{
  "num_hidden_layers": 8,
  "hidden_size": 512,
  "num_attention_heads": 4,
  "num_key_value_heads": 4,
  "head_dim": 64,
  "intermediate_size": 2048,
  "vocab_size": 16384,
  "hidden_act": "swiglu",
  "norm": "rmsnorm",
  "norm_place": "pre",
  "norm_eps": 1e-05,
  "positions": "rope",
  "rope_theta": 12400.0,
  "rope_fraction": 1.0,
  "qk_norm": false,
  "attn_scale": 0.125,
  "bias": "none",
  "tie_word_embeddings": false,
  "parallel_block": false,
  "init": "uniform",
  "init_std_qkv": 0.0188,
  "init_std_o": 0.0,
  "init_std_up": 0.0188,
  "init_std_down": 0.0,
  "optimizer": "adamw",
  "learning_rate": 0.00089,
  "beta1": 0.95,
  "beta2": 0.99,
  "weight_decay": 0.088,
  "lr_head": 0.00476,
  "warmup_steps": 260,
  "schedule": "wsd",
  "decay_fraction": 0.283,
  "decay_shape": "linear",
  "final_lr_fraction": 0.0,
  "batch_tokens": 131072,
  "max_seq_len": 768,
  "doc_mask": true,
  "train_tokens": 845500000,
  "max_steps": 6451,
  "dataset": "wikipedia_en"
}
Each number is 500 + 50 x the weight over its row's rms, rounded and kept within 0 to 999. Layers, rows and columns count from 0. Numbers have three digits each. The size before them is the row's rms in percent of the matrix's.

# layer 3 MLP gate, 2048x512, rms 0.0559, rows 1696-1832, columns 64-95
094:541468474508406492554441545472549464438527583428482459614412452505438448482528517453546471491512
100:492498447469500339463617520439528557481560488496508457603478534489474554501540465537560525495556
108:525463473525388538544434466583435527567504476489520542566496531519459526459500556571554549499590
116:594527542472565666429451526509509432476505554480553524489540491553486474521493432557476605554514
104:523517605430427468568525492546512587481463504461517476556503542489532506467521559545426516534562
094:538449496437591470514599464546551414492526510466442546476464613505474489535464488526482544490434
096:446494446544476550503479545536535499543570495505501562457509513342552491545522513535538479501478
105:477504440518480493512553510397501498534435571490610505507480540666513597555485488536547514458491
107:477519524533467397492515539444499525475586474501542487458466541517414500484439388557537600485463
098:543539625510438604516483486542464520415522509470533562522503367502479432480526480508451468441520
088:500483539452512482555401388542508483485514501560591525511453477562503577512521491544537581514469
103:525568490497456529472445457578439522480479519466525478524510376470470484493472566475427509537604
089:503486486493477523513464498492510457536507539559569498450571397427563545468517544490542426433459
095:503504405412453527459536547445422510469536532464515567551460580544431490487463584560473397447543
097:530426444505495539523568526528483555428545494466398548473475519508426555456561417555463461607499
102:498468545474586512499461555437533482497638551476457530525545433499521583477484443454440578478454
104:538539525548467512543481568571458462508523511407514395566504395542483483526541559449480526472450
110:518537485539489406426403470520612485494378563480494484566535489509516491402434458421485540563459
112:558456454463526495503542500437489459515512501458453508545493515412478548528540474495430521519613
107:512545508543392502464489544509442521471545501501589528442513598528538475442424500482379517476512
094:474468498466507453407501438463475443417445537571524498425479552522572463438539434453442550546471
101:489480452537513463486517487498408546540479465538607475478452598473465473492533507598498520524505
092:526509539548447500497498472510484535614554538465453443587461475463401410547473550496526485499513
098:453515505468535540472586443417533606555484432453485562482506453481509482480559510441446545471620
095:529430495421519532579548481489448457527507436478537516472493506479498379537510442356459542458494
108:561560567509487562518510566419513522478555587575546532457484580368452400470472421505570416502490
095:529546516477495445500550471431472472514578515501562537482493489562549535495524542491595362458502
100:494550410503491436546464502450445575472537554599543532481554463496488524442469532527526505440542
103:545552397472424477460442497455508511517518593542555492528452531474529546424453492484470475560526
108:571483523464509444512457522395527483494515556444520576426434618502463532540483449480517436410569
110:501570526455499482548481465385487503455494499388474501402437497467506611472513451498488543471488
094:450548497503501532521530579476493539554494536459511529536564469438490552494534547478522611452530
097:464434465521502525549456488522494523499474524486627468554449479514502496550601495599480498527496
099:546531461447542506515444502484486565502484476481421505402457479547498616448509447437484496488558
104:523452539492528491510526502490464522449490487558561569473470479536470476504523473525606555485570
107:521496495461463431527546499573494432448503626505499518498513503382490480478448467499526445456486
098:568491556501529441544449510446536398512572465446433510500480492545524538451482571512490512474493
097:508502540548452461473597602519417474528544510412454462406457541563451460502519444565444606486504
095:540457552465412479520537510532472530545487520474487460484476492516419516457468503481567569534423
096:515555544414474448547479550548533420415495506478553500542530538534468469445444520469604439583493
101:468516424497488550456408551444478424515545559550549441504382485616529547519538433560522472477493
102:624455467506524470417431527498481510503574659409571511558466563420447490469466450557567504456431
094:454505462567391495541497542483477521456473600508558580471524443514405525575443586479446518567498
104:581528510433360602522437590531589547503420504485482530506512617419486542460581493501408464468544
102:582477481407514523514447552501509381425449601411513526468476551452505472492445521516547548549505
102:497499532488483571413574487524463578556519430547517430574564540471459404550449440475511592638559
096:590502536523432553429485489512401557493461539416562544586566490440429552555481412516626482504628
106:590511572533419490454522584502407574462455535485450566449519483441491435420575441539467494456487
096:515465459560551519483421515479449524451512509483472444555527476426528556427457509432516475475541
092:482501515547508481487438481515489505558525478543394511549450479582520451447406530558425520559581
114:568473549515442420496460564527504515520468478506535458471357525459439559370468363512482512480496
099:547522540468481514460478515581534493410480644538471433499476511535492515524472441530552475499569
097:555460454494524542528544447435511420511370445601438538505415528529450455510559493454514458480521
110:543384539527477498396470459528427487497569532446443549421400385529444559525440501509571543536520
101:471496570540381520530555454565369459496519546607485507549349412566598542437500608622552521572546
105:528507478503423532512425532460587549405501544537455474516452429511546577470464475546490589511530
107:564471547305581517504498476490560471485556506476563503559497594555527567532467486530467507485534
104:588452486483503483505485461544541539391526423490559497401505445459520475467535550499450608509617
102:535491523479544550488495516541509471468529495513599543510509479500476512563472533500549433450603
094:502453547531513504508452518415487464461408495428562519517506503482541437501386506497508597539466
104:525459532488415465411436534512529476441475470426487524423540524544527483524599519520561601537598
097:540512445445416448511431508419492513490620615511568564443565621505409508443528414450631553448503
106:534536487468428508503550554543543525538465586460457438479467515459456518489517491500370448429457
098:546456508383453493502467462504349505393517460497418589488528472471529493416516567523514548475539
099:538487597517444516560523532519464545518550498507550480631486338470497541546509475514431506405455
097:526493546570332513498443484505514508449571503454433572494519508445393520384455470565544531398498
095:500537536491487504452508488521438469479511518523535569539466475536548538428427460553489582537500
097:539340457512436542475416527445452512559481511447532584586506518435476526481599483531430494584459
095:451517560525567445491424502505522485545548550511547534544487525495454436627443503529540468487544
107:502520483470534515491576536566572484535506562450547509496433444494508565473528426530505411490520
101:472471562496417546553530502444453485503471549508409465491504596544443426568533590518520605529555
101:540485540432494520454546467466521505502492615514425500415438545505472464512549355521586536525527
095:525395507498478436504538506526453451468450480451515464422493533444395514456496507520455511529515
094:539596525578524506514571535517418492581526518491454573534526480367535492645461480437482545509440
097:541496487400434468591400609452526522531555471514481504429434501438488443528508598518436467486494
099:529505554443543519417556538568491481523499534509487536460490505534477535496498448582529522515534
096:524507517534509396474552542499530490530503468520514504627462523482503478501552533495413432544506
094:512523465506546480667469491523456482496524508510545515494540527449493499485539492539591482460426
085:573548525446492540557549613493492449495472565461557452530476469552396461459474532505506516498545
099:514476536501464506456454480511593427503538548567512506541473494470444529459499532502529544497492
101:522495525519539507455494467446610504504439432511443570519472418408467462501492445520560488578495
109:540435598532567470535401479492557528455500530538562509555436441434471464445507530547463509531428
096:524458516498573432526503493591491482412517496467484512540497501403546522560428483429471513524478
097:494556598505443478513607424505554527410464425472510560400504505468509502441536517461500472485557
105:501540502577548504500402526570450461493495533504566528460489566512554486481576511562474459525450
095:495415537529466539409403459390495538477526491487484449463522549510465537532455448467502545445405
098:555429499446558562473463379496455403491548515509570522446464524454513478374376489476453416461574
107:520409501469514458502506559505506526511469570478520491559538496451508548497494493554463527462471
099:538495535562465608452437511538541504504479530559468532557546484443537430446484504519458496486507
097:470508473408435421504514542540438569484562551547455430497466561452542448423511445422487555555572
094:517441509557488419623493566514583521526411522452409467531505390490482534514550430543518499542595
096:449501403526493591517555494500428478486510553565425553495405528498501406560525473545469461397548
108:504438512446451505552465488582496548504516423489474571441472463434516471450468536511425460535527
107:485534515403444506482567477460443531528486569442397494588459507490416523543412561576498546481483
094:530473490465399530544419437537522603488497515402510435505497497555484462572540543414459541462511
093:554573488452450471494514556489561472463485606557472457485417521375465524569550503563469452499496
096:429521524510539594510542544520501511425569515492548473498554434472490579549458474574538524475485
102:511363523472494567470457478500457498527550612507485612492470435439508514504560575559481566535596
105:539509473500420693462420527548569496486538510520592527508495515487563563538532459537505555477500
095:494444477580474498507501430550501473523558486470533432504500359552475447581494474468487536450480
093:497475582490497535478563488500581453541443495511455550486521517463563442453445339461510564413476
101:578520595398469533480554480522415501502580457410520508526431561482503465525377454448541533487497
096:508515502470617399484536498527478554566490398528434522521470467499509559521564424551482464458477
098:494475511465454463586461573480516546554562515553511500464499469455520523555555556528559596478595
115:596493479535546532520407455540481501467482516523461578509503520554561497491516504531534450506507
104:532476452500532400564482469537435546484485443464516478595547486452394471498537475510512494480574
102:533479483412472480528473470485542528527506427449479507554549520463437461464523468528489467513514
092:571461585373507428512479436528544462446437472597527512482542498550541500580551507487455486556515
092:533597460496454508488479560566570519454511609462470532414559453516496435573498427502560508570481
092:456439648532493506467520529584454483526461506493407477546498419541497515485544515439428441506534
108:561410600517549490446447477512481463520523447464543514552546456555510572527518456496507557459605
097:477508497567503504535516512465466573462539523483533532366508470568501503647470529456483511512501
097:579527600549444517512499567560580430509475525468474453470498457455493490461458465476567558418442
103:504501558529526567443436472457534461458483519495537409496457493400565507434538526562525528512505
096:483418447449469474526489450558511548443581545496578593450384531501521539464440522507515482558462
117:543468595458522470526434563515631558491552520459512430511465532468534534484512509529519522511478
103:557445589527566478474518551513457564480477386586495498514570503498494563490525525479474508419585
101:536480435546483545443520487455511447583569577501442544547478548464536551500483513491605482559546
097:512482574439505481436567653439520524428463514573549499605455492510461472567581507563477464492511
090:491477533595567343522471438498482437533495472512534467546526529425410474539437464462538402482454
101:456438410472537487444544506574425554472505452480435474531465576493472490567523477480469506487562
117:555528460467454552513373484525502421484510503493430542434469473448531567556484550504562497482468
096:441408519533383497409484437462506569461542515454603395558445430427499425617538369574482497523508
090:560571418440569549460534635512397592525365445469462469614538490512524487504601505566468475509537
099:545421506492517481534531446490594492485459475470488542517429403443617453511421466421560443465508
094:510483503481414512620534439470554488502544481437512498456486557451428465488473491468592623506502
115:440429530478516516449456473529487496402466403522488562429404474522520487513513405564482452524645
098:519513511468545481458497493421509511493515513478466518539437499479539488548484501471484512506505
092:509396532559476548518502534453515433415529541572554503517481376605444535462420449434461621594403
102:515535476486439621411493504475488560565534538507530571491480442424488517479493475570418558440493
094:450523547557563511510569561491524455551517487518586530580425596503495442553517454502551414510426
099:557452462494447541493465464458488436536545414634448603411509504497506523501495493568531521455529
101:558442511486451526480482503584477509450541549482538499497448465615485442473515403586479502441588
101:517498459480401590471441485400558410490481485556535598415427442542486478549476455477551447452548
104:514509527487409486379522555467535513498503614481620515530510553596451402487547512513536458517535
102:488503474526521470542439490486586529438521481543473519533489493505593458543460500441502441601474
107:524558488480433533511525499461461530437481521531592541467498484591549488551500492483453636625493
# layer 3 MLP up, 2048x512, rms 0.0528, rows 1696-1832, columns 64-95
102:495516432455554468550509521537500553396569483481500497376552525529559456535606507417501495529552
103:466524607579476439469468477514418478423455457493441527543537436418527551521436585471475508498439
109:441558519477464479484422499518554513545509573503507374424540592503505594410592486625499490408462
111:533458567496499429405519489469592572433523487505568501542601454572512566443586480502477528452559
100:471516503506571402437537522547519504553507449549528433433448550433483485449512524477460490508526
098:435514543544517512472471455494624546537478448510509455545497445555554558475535568545554531571516
100:462451583445487408503444485533513496485451546468456561569448551438455556588538525470643506554490
103:604513551467453477509476453487426607564469517541490483470484467513501502496444484493510549508466
101:509480548559499501509478398423567424526524477584458501452503481596509524460532461492494463415531
095:607540504556546538526518576514503391465540473504490607473473464540473547477509453602533493474511
091:495400528380549421477437460488422485572548480400562485471463495483542564622452528533481460492550
095:552496467489533468468542477467427437443606543505477474429464456483608469477506518467490511515478
096:483405525447577426397405454443509399497553536511411477551523431530547483396457517527491628496488
098:475567478520422509550513462465438573480598504557487548585538506555493550593606536481543454475519
100:474532474461547438404512535565410563485494506454479519520459549602566462493525507527609465476534
102:466485529534497537466524616488521518446511513485454553525457551477497484557526492460434420543487
108:508490648517412487561466582553484611589498500408453501563529534404530439412466524534479504458463
105:496474546436477461621597442446544557490498442457472500490523455450521524564542359553535600503521
106:430483448422524470408497574479496482537527586448564530443569482501545551611485598576556487486533
110:510517457534562569450489509531528468488539509569390466444514471453495542513537506557594459528533
098:480483454441526403512492414490468544631490413492562613512499489487613513526557487478516525536518
102:441476552430506473510530594490541473425595536484432556476503438486488477598494426522513489380467
094:532476414468555512566535592489545468540464366587430516522461480494524485494579562562520490546598
098:467495491484559428643515528533464510438517497411479382517535486483506547476481543540417481411605
096:530441430458519497483504624455466612485554476463498511544446486517545453494571467479482582507509
095:511457550462506470500428567488500484531562575423470516536520503492510522519445579633627461659527
098:495496494438487446548507475507448568461502474467503460473443541469537588506514445586514523506579
099:502499492527472457581466572504510523523506522484501591421492546463450636518615564467549485495462
095:483474469495442412517484539520573572530514424522525420486467525515536446431497407439391449454554
102:462518486507491576604632557437410423546469528518458458550493554489527487460450430463492521537503
109:564503540483483540500661486532569449431482457527514463643654589559590611471568609429480411525490
097:445468502476530520444603547472489481568478532429499494551391504399509556476476506561520582463512
100:499530520553583490483535473504541597535521470525426450578548417549514451394443476525426543480509
101:447566446542422540514496607400516540471526515508561537516444544554444465527566667486534493502555
103:504463498449454468482528514527555546498522463535476453434487550515513552523533451533490506618439
099:488495438429488475478610445545592423460459537469528446578446496489540476446517494517541497521589
101:572549495441470514496452544417473599544570370405515457546523469558514466519541507458435522518572
097:476561508469456480521516527482587409520505502457368508518581537592576491462494537461483447607518
098:568528487483511425441497453449527558537474421519474506450535484507403416538512525625501553521503
098:471507431447477513425536527582538520573474500376467521519452497557437477516515593497505574406505
099:541452446519419472451511505523506490590541487427552418409483551488437435476473528528541467524546
100:475523482494445504542514459468532526500535480556473456523561494453581594565589491528489509552540
099:515545555499612536495542466499515449453499505411526499447468582496427387523508542472461513484460
102:521458533552495435467433564450527499486517419484502430525541459475417548377481434512524399455488
096:468480495536401592513530564535565511588515485461474486414460455483476488482517470483467469513542
098:418517476473453493442534495526552555515527400530517482571558537461474397515597495456520448468538
101:545568539504453432568460545474474582523456551450483472564456523443424500533548534427560508397469
100:520488510560496514547555473503542516593445504563509528501529520492550513560557484518441467433419
100:475466510528480473512518524445540518608552468515454574438500478486354498488542528475519576490491
092:436451544578490387470516504500435423574511464533543463495474457490473533526495533493468396440522
100:498497468494539513642577471590541562547503396477475420508579572570514574549595493510469479573451
105:499490417447494559432533459437475449444510437643529575493398522496522551560581484537491488416468
102:537433659524506486525503517592607474518619450434519472500572448466493560440457545493447467528479
102:491490431526444437513480470551549559473468405540520488430586477528434547497554403453530521480481
097:538443439572471507514620442541480469488515528458457413534602557407544530453584423431526491596445
096:518472420514394551532486451450515518497436522502454417556497490573449508428543454498465510518482
101:540444422497502532468520510507465546557493403577416510504496463443559537365468565446515463389532
098:558497451568468504442500469531462557376461446445463608518527518511444538471472490465530535477493
103:525516535569536521480555561530475537475474478433443476486554541581528506422517455486457459450562
099:544500536625510449510482526563488508553488557552469362485503360516568502446558477513468556484529
116:492498488485494646473476540511450558447469482493541503482527494399422518496519595566420519511516
098:441484608531481521491522486499620526625395466440495467418481472487577443510489571504596541386454
115:457581496498474529564482428520488506561543611490481422428501565443543518536532410566533481454485
101:516579468458502487487562508445519503501480516419532486493539646491499554481391552482452577523500
101:495478562557455499521583512470531618533415492546483505580506513524496490510527521493442467459436
099:446532554556579505488484582532485578476457551531528480495604496539421391496520488528499470470394
096:494568538530536625478530497501577465522521589503452443475525581449481529502550442576492438485495
102:550455497493570471403466628539469585602533508410523602444508398436370464491484533588352515511453
099:523510407515408428571455545449449523469477636585436560514451479553556514468482533464469474598452
103:565472539451494467552546526516413465418495465512505550580496507526549409461473536452540462636441
100:504555484489398440553451404513585587404448566478471439488491571490460410496493477483448543439481
101:409507468629444520513450414496552440467464417529525502479432441507499502537501503484437573523540
097:466483526507460435469487515575463450488541470430560483685490388557522477506508445388474568535440
097:577461472546469446473561529567520410421570442520479471545513514531487577533472504540569485471458
096:525515563447550543575561524487569422419575542440517551569615625540485535531561499479541568473562
100:536496506433573461409465546509534470485474529455495498527588561390440476434492471510530475438521
101:592473509600453547478490520477443389504493530442423490515609565526470480543479505385506512469386
095:554568527511578561479433488578382453463586505447437434556552418590552557439536440572492370499576
090:574466408426517511407484496454372416465589393544453522528506537534514465536523556487552508622550
101:551478574579434464446435497449595472475471504468460486549681463521472551439546520544350460467555
096:482485538402494443511533530485437486538481540524489618463526463485565591504389499419588479503588
105:510484558484512448494548507539515381488469457430495515495543489490469525413495430453510492485552
098:460568543557514507579594489525555435484526565486510467428513495467573519516534456467541550415540
098:591519598555517537502503469529439518609602478453482525499463511446489523457484508549442461445536
104:528451496551529447503417460493536433516438491459351561463445399453486501493494463491507476616427
098:506509484501378389437564465521613455505443476451539531491511505539459491407549475463632541462457
100:508471463532456525410532477413498522519497589527458375416476429480520590542503455468438544497529
101:518580514474461514466406562449522412487546594521609488416534555497480516500537549460514423534505
102:468497545498506481478478490477443459574535480503541494477481432422518518583578533524528538477488
097:481396509376504460575478484473426508435499614505499435439511484513588495484504536481537524460442
102:481408391558469436494403435496471437430562465614523470532489451456621597487537577454559449470533
100:488459488533546514578442472561439586450529518530432374487470501508521399490450469584504467453409
093:521515579448481407517476400374536533495517450478475364441434441484493505519561518485490524362525
103:495546466538478496502431507562487479426469476458515487454623470463487650498523472382505461479440
099:490459473423546495575565475514568519520572419527484456478411485539493481534551439484452494489518
099:457503520479571403538488541568348448525558504410467501520429467380449484474431521489594463416489
098:489483565645544421490573436473595532469494451562492586476516562513473531580486377561540490449563
102:412518530551500528515498521490558531504551498496574529484548404528464463424496562488402543489549
101:443435511413530481512517593528520446498512467533477495506543568513480527470433441479598470442527
096:542571581484530474535464469381491528567534544455616447435502549566527517479521504518505464527507
096:499402514511552493496458514455458506465499423571485492522500450573509566475511475443440465452479
102:501529539538598568523545507497465420481398523464521468538496402561403482520502569496469492550466
097:569454517506448561431439481506454394404425500458578569472509540456520478457420479473551462545491
103:463520436512587425460468455472352412585534554588435594546457471521448633552506465478586536560583
118:439538535524504464403514505494498517444539512406558506541551617438562571466383606364521491495524
100:521562521456581532506553528461592599470506508505488445531411492511551438424542566527612454460445
100:549623528463507409564481461591445567477501487540588482540453566498551561530525630524564562509438
096:480460436448475496464565509520501502382551466609453556496459415479403494480514494507470432414464
095:556551527479500536431500516417539577521476481523485573493492494509514502521566530531443518539444
097:492481520489438448503495524450477482416531535466500524447481520498528458480475400425481528502532
107:502606472411463446507475487485506590561488421370471581463518541432606543572504508531432426564406
100:536461589451517500480500508489476508614495428448493503525525494550442438479492521511514577626406
101:497482546540471519520444468471507602515561477509438477407535542520431566468493522606489573465573
101:492493448498561474567581479456506510510436512503510465516502478508535522492482544541566568435516
098:500447537484396536502616445481495530578524426401659492450505526473385506525480443479403513496416
106:549486556543457444580496394453486495517499425551451507496406512445414583489534466489483542459439
100:517462465457497540520462524498500527489482474497574491422477556490508533491384489475567516508456
098:446534496514519401524477493529497574540430482523554412560470659509475539446524480526535484493568
098:518543513572492460532563446475541457473505505471469475491572462472512457479496574457601506481423
093:524409489568481581443473457460431506500451410450503494420495507470496394368460490496449560529534
099:502428491537452517533512396442494520514458502460572551406555424528524470364531491489560498614510
109:475533544525612518481473610547529560482496421470478444540508480465527459505518493542492601516448
099:529455474495505516530474525496536512525405482477465585408492474485502479487523535522511480453539
095:544488383468515396509602517416443446521593457496564519488474593487454501454472590528585498485476
103:446508559370578551517461478520506472428499594378555523461481519391515564477503456510491589526464
094:448451425581568460478570444436462451466552474532482557666497513484548442533540504552526441500523
099:512521481475504540643485434490450545561541504511586432535535539588554445434491533482420469609517
099:522609649519544574518612419526525540417468550408501520561518467478512519476514578539505491555490
094:465399535364601525453486583488539521507534472461529551450590560489480617494500503512530505470441
100:477536537562528577463519427482569497456464510520448441503457575526506477454557456425408582549489
097:516471541485510511548491575498553523537564544553494515495510439489595559482439601490517543466393
101:525511458503535509456505538547496568533460553476504427396565502445591519554582493475412539496482
103:464417512480553506525516496569552484570498509467416592431532481549614433510450556379457549545456
104:480447511564530480587611556476549584535446543426512529494486522533538437474575501475452561483462
101:425527377476507525455510477475499549432501520529541609517501563515511544501575565495451507575537
100:503551529465497480518469490479528455491452485469506490460439499494502533452473516423406619424421
099:538492494510426572518499501488474553528448425489465295499531428416537602538449440493477558584499
# layer 3 MLP down (transposed), 2048x512, rms 0.0509, rows 1696-1832, columns 64-95
102:504513420481461469459464480574525549448473559485487515484438494535510413535619541552500584497524
103:432531505493561542545483466511556490511496471439479519451471534557479598481480473532489493442540
099:559488579456505496543526502582572495518524500551460473495483435523541523471466544501518568506528
111:517520489475444462446531485355563506417469464538485531515519521540542433432512526544496519496525
098:429524567464514471445492532519569566482473407471496488489463438501522454472463493408496512491425
097:551442560545517517562405553466520408471452444513426487544577520471507529506555559486468510497481
098:471434508477578490459514573501450504494546526498578586578518527477477483591450497542448433514527
099:439505545599435441539493408481557498487508534535566536471467576517552530456466523502583516558484
103:505501547513536539544554410540531420513390457473481483453397573604504479472426446492515509457527
096:458456501515487515482555532480564471426395480523542468467467469565471555523507446508501434543487
096:462584522575473475501469592582479524473399519474418546548466441505545459454522579553462563542438
101:504490480452469481490486479514492431450472528522522537412502571522523538545545529543520593539445
098:509485531480489456473460476506520511493560592505454547575532470593539412462517472525580527486513
101:468493428450531540501518513506417423542544425501445589504551524397539543496556508475494505465526
100:486536581527518475555560477584516607513506518392460490545428499450595580461483544557493448485458
105:486471506439583520485565632465508456424564534512478515523491503435474420453514470498460441586515
097:439584566522506567524532568551431441556518572515453436502520516470481494501494571545500543434499
102:482501532516479494552554490473509464449559527501493526455487497464512463525541451451512567465561
109:504550550491541527520538566535464418478620557550562455518505517491517404545448647524466451456511
106:444502547495432448564545456467534457557473502609422485462554468551466490503538443589606485442477
097:496496597464458555489548533597420509550565508435494539469478506417442473497481578497527520417539
104:455487496480500479498512412525568494506489545480548504428469488520435476523459486496551480579505
095:524518495465519512468455569501505483446538515537568581549448492468473485447446504460466475458476
098:512461502452442485548537438560479507580451519512507413467554457470584540463531511504526491403447
098:537543452468505493490553524488450574434552402541496554378568546495442519508478545475464577466599
097:447490483526406480479509497473498557502434480482477575441428538583504498448490573536474543457572
099:471516595495578462500488518559515482466455513549452554425531473443480440506501439498500560481496
101:435511572536568496456472508566541490523517518425528552523477459420389552471537574483486520527523
097:510516469568513437545426480524564504476496438515493505453390465578545461420520584463520525439462
100:527585521459422541564542622575562581543522506543492531586546557407419489562468418503512460524491
108:501533605493467579575578409534542477486443495500528485519540513380547515465502464506533442458535
097:555565517578495552591643570495648594567417412560532477622561507513516534480461513553547543536469
101:461459397519570427536456552531433533402466492595519552484514501459542476485516449475506525490493
099:506436566500417452493528467535507501590473571446409470552504485517482550413594425469476422555462
101:512541433538492550523530496552488567470576468459416421449485507572320425451439580575462481541378
096:537445420494457562440467524453494529537517532453519517604472479604493532479531514473548474499481
104:460612489467448511528475539428541479561509442591591601443493546465519523514455582523592453500520
100:518498539447477463622474470514483437549386484507544434591434479521530518459477571489455518517517
095:491483566530558539483436514484501579458452469435508475448499459545510452471454599514504539476456
100:515446530518583543516445456533576470585504427459462518510509507536450568426510522381545493543500
102:538498547445527488565546467578596472468510494429509426446408623507541425508469564533477489557495
100:404477468454424506495522496507524493539591429538498513484506512452522574492482452456456472429589
097:510552509511463548419572329578479502506478489578483489478516529514499517447468550483515604480525
101:408527503478526476466563535513428602471514495474507446511470508366478469563479474555565502468517
098:500485390544507530605515530461485481499555485465471508483503479454525640496602487472426533438493
098:586534514547573553478550553584467639508443466480566562493494473434437397465541481513474495517536
101:500500424521532457543414465533512472545516477412508438509498562561560532452548491497385517477478
099:402538564477467509512493440503517443428441457544604488454526504421465567526473487424572521441416
101:543507429451491502519473521452514487527501537513579552465483593415386588542478507394574503517463
089:474555435448533462514372529494551483461497513500542608450482533500508404438521474501478469455478
102:521478484516488550518441554495484581590486490489429469512536578509501610550518415520508535445503
102:439556563525457576507473580493599490503501385532556526510565607461542524428504454477508576543485
096:549523400569547485508488569443398552498438544485526520593416523542536505460505504469484550443497
103:494530505427424502557494590460506504474516439414516495526439500417529493536474526434517472483499
100:547390559536508487591583589508472444478428513545560511474512625548479444487517442548467427452548
098:483623526411505560512471451518508511522566480480514494483422518534464480470529559520536513508443
107:462480487496496434538531579491549485640530509425523568411619476549524574520472522546492560448482
100:568391451548421486488623545550459530518590415461566456563575539537548520453529412516454486542401
105:506504590534620489525482546461483586431431426458535542531466501479498499508458488579519550547471
100:447636510414489493440506483464427500490515470585496593519531453567547459574597452446475538484546
113:529413517502471522466538557444478537523522462510493508518600467474420480467584572480459560544589
096:471567566520466536403522469509519462569487411546559507460542511582496418353498595449496584548560
112:480535533516435453591494390513446537497499500407553473497513509434535574496528444466568527459433
101:486518512497447481445492467481470475460459492446503472373591531559545613568472569500573524469448
102:494541453504353562516500525565446539474477479459512440541477532450510484633493453542470526403524
102:458491596527584624534588550430481486437475493445536424484540474526408512459508469385499500470529
098:473507486480444514600522508503456407492517493489495564643472573587553494458464513428505575479545
100:482457490468499601402433524495467513604571555489536574493485444492465538507418530530490433502487
099:484523465530497530435550468491614493559426573503488458451490505484476540516418487488559545551521
103:527417542569485474507479514521432501381544449501544593476577408621541458396573553507509477515432
100:531540518416467463469608504473549377413450485461455480511507552489530474478546562505530482391501
099:530445504498427490495497516457498569556486462490562449540495492632537535403492494461572573489496
099:457365393552469444403519470529426489474533531483513510587519484422451444494500469456500593561441
094:445482551544629465566549482482554547490484553557424577546470480512579432446499587500458583485524
099:653470579401543541559582580459569528441579478551552544551504556558506480476532532505498453446600
102:517499522520521426448541472498508428513572539426456434492495465470524463483468522491426470406431
101:477436604484526460548563482439535465575439654501546463535511434432549532534420558423594498568410
095:402447483459554568422447571450490569466492433558484548547503464449425411495503545428443520454515
091:479488498560537506453535518452558529548511524515531459528447532493517547517510472533464550467447
103:528532518498529530494457574411554588626504453422538524478616511482543525515567595525528525442563
101:425514540495548422541414520633486504498456554508448515475512499481439543450473525419504514537412
106:487563453494550468395513413418556528507496518548555470430488518484465509500451433472466551508546
101:565498528382557540492551479540449492600468478520442461486464507528491567542557527487453508576455
099:465507559509585504548531552461481485481546464513501537448517553504527457492490522490523573528511
109:431336543559477545553503399459500441494526465429446507558454464403514519580525428450537525570494
099:468499440488428450480475458587481473452505480491540503487480456448527483553522493506530430572509
101:485389519496501559497477588442430479511593528468477557534460355462527529384409440493560518426431
105:570476526390595447345571518447472556391529519495531557541471606471533527556603504493519392470472
103:556561532473522438479529437593446443547494401455567531552478555400485481480422473561526493473499
099:500347483524449525538474494459496499444482499583525518449500497577571479469509583518398539534521
100:595408502540448514457504502594486484481572428505429491451473546478562540479553540496502604457513
101:560503463609647580520492558507455549455504463469545492474434537459561548558415402561482527460527
096:570532536441489419440489526473406495489514469481496619605453480473558456540524576418562477500458
104:502425469590429450526482542539464582482389514432516501434567457408521619509479488532548623473522
099:449554548488386461541552556515479501544456537465537422532609662502497513496485412516615522480481
100:500540536642527487548495479497500607532469460541460459533490439582482530441553480428435432558551
099:436459448499469546559478535576489509490572501493536537551594566530479479449480471467412536441579
104:506621538499520441471485515562481579448391426538434453518582535538460428458568513515548471437540
101:531484449560549450488441492555518498523586398581485452508549514511514461543467447500506509431445
097:416436472511471486485461505449572506547430512578575540534625444429443484509601514441448570462499
097:512491490571421493500575559516529532533434470565366493451524509597475552530537442488367600475647
101:483499441456596519472536518504445417471502421508565467449489493510482523492485594470496468515510
097:650457514465393522472554478586399413494508502554524536517531435391439466442570504504535506507483
101:463489536448541417484508354486459444436503512518477469446471432560433516442366540490573517440572
099:488539441472487514376537574473469525517517498451557518525489577510481516462439534471502463525573
102:406575514456393514504485485508560488456543483584484507616554507537488490536516457502386493528594
100:462576516528522445510519427407504503551504483493488495529468517506597491546523572482476542546528
098:510459496585514501530468487596565439459426557437520416599510479528488467508499405393422537452477
095:515452516454468491531546432530449500492491457459507426518422563509518550431486438525571493494583
097:503448481510447555531443554444500509452552511503540589525511476495465541496555413497556451529582
096:492565540542518495491477546567429464500465491491532451524600523452499462559509546522499501475518
099:487499532497561479463514484575554584380522438498430522481471551517445502416590445481454447482501
103:567404503548540549474476419492531527541485452571412539581439483569402489468509529535439482512480
102:515420430544514558593473500587521475335489580526486456474465547550555443547425499493483585585380
097:409461519489580670471470485472519512628443538484514457487486442497430496535463503471527588519566
108:512507526551394473467529468479487535404465496508487536501426516493558584441466448537453569541547
102:460484504528474541475574471528511513548530593519413527445539498472469530515532543524556490455510
101:604468480589389429584426493495445487532578534518513531584553459498495486486412432499550595594526
097:531462486516509507427552540506532494540526532364457521566501498523461481462459475458455469498487
095:524492459443564510522418555503525589467501492503486624590476618504557494582500459492503488554523
097:538506506538453485458560463501431522499421471565551435486435513520457535458577416516516497526508
105:491534586505477497489450635527554591528504517568442488535600477470475478411549461532513496438425
106:482551498499517515565489504543498502527524465434546517458512491467503494522538495478560461459516
095:457435479445511459502497543512524554557517642483503586575523393441463568486621480437441486537484
097:563502437458519524422556499628466456475530477426518521506477492476464540583561479487420526476526
097:549526494536476529389502525503491441440505599447506543471579466503471483525518513509570453502538
096:518539427510442428551491444519483543472467485471475511529449548469444481601500557486439473479483
101:437487545480377491511419370513502582456534515443407522532520496502467493490498519517537452426481
096:474476566533519531480527457472541562473531437483559639431483441517446563412454459527554576469557
094:588548486518458490503436425457482446518475500486510440503549507526531537532531471424475553539556
099:447513555463481602445550494482520494521456429550632571490611534394530480441535476492495453579423
102:557556533487563548516450546387467454495417418507454483492465489532412485408462503431556466509519
105:503500461511394541562497503526467496493609499506516505545486506552443510475504417541573517444450
099:436478554453503501572499621526453562537451477469484566556542538513523490462509471493469541534560
101:525490500598449458551501384492571485525463506429534406520482522480592572455486531583431520497537
102:536459540468530473537515519516383443550511457461430487514520484561484598498497514512489594484478
099:499506469546568483583525413548556471505484462477575502462539576454522486523415461420512551495475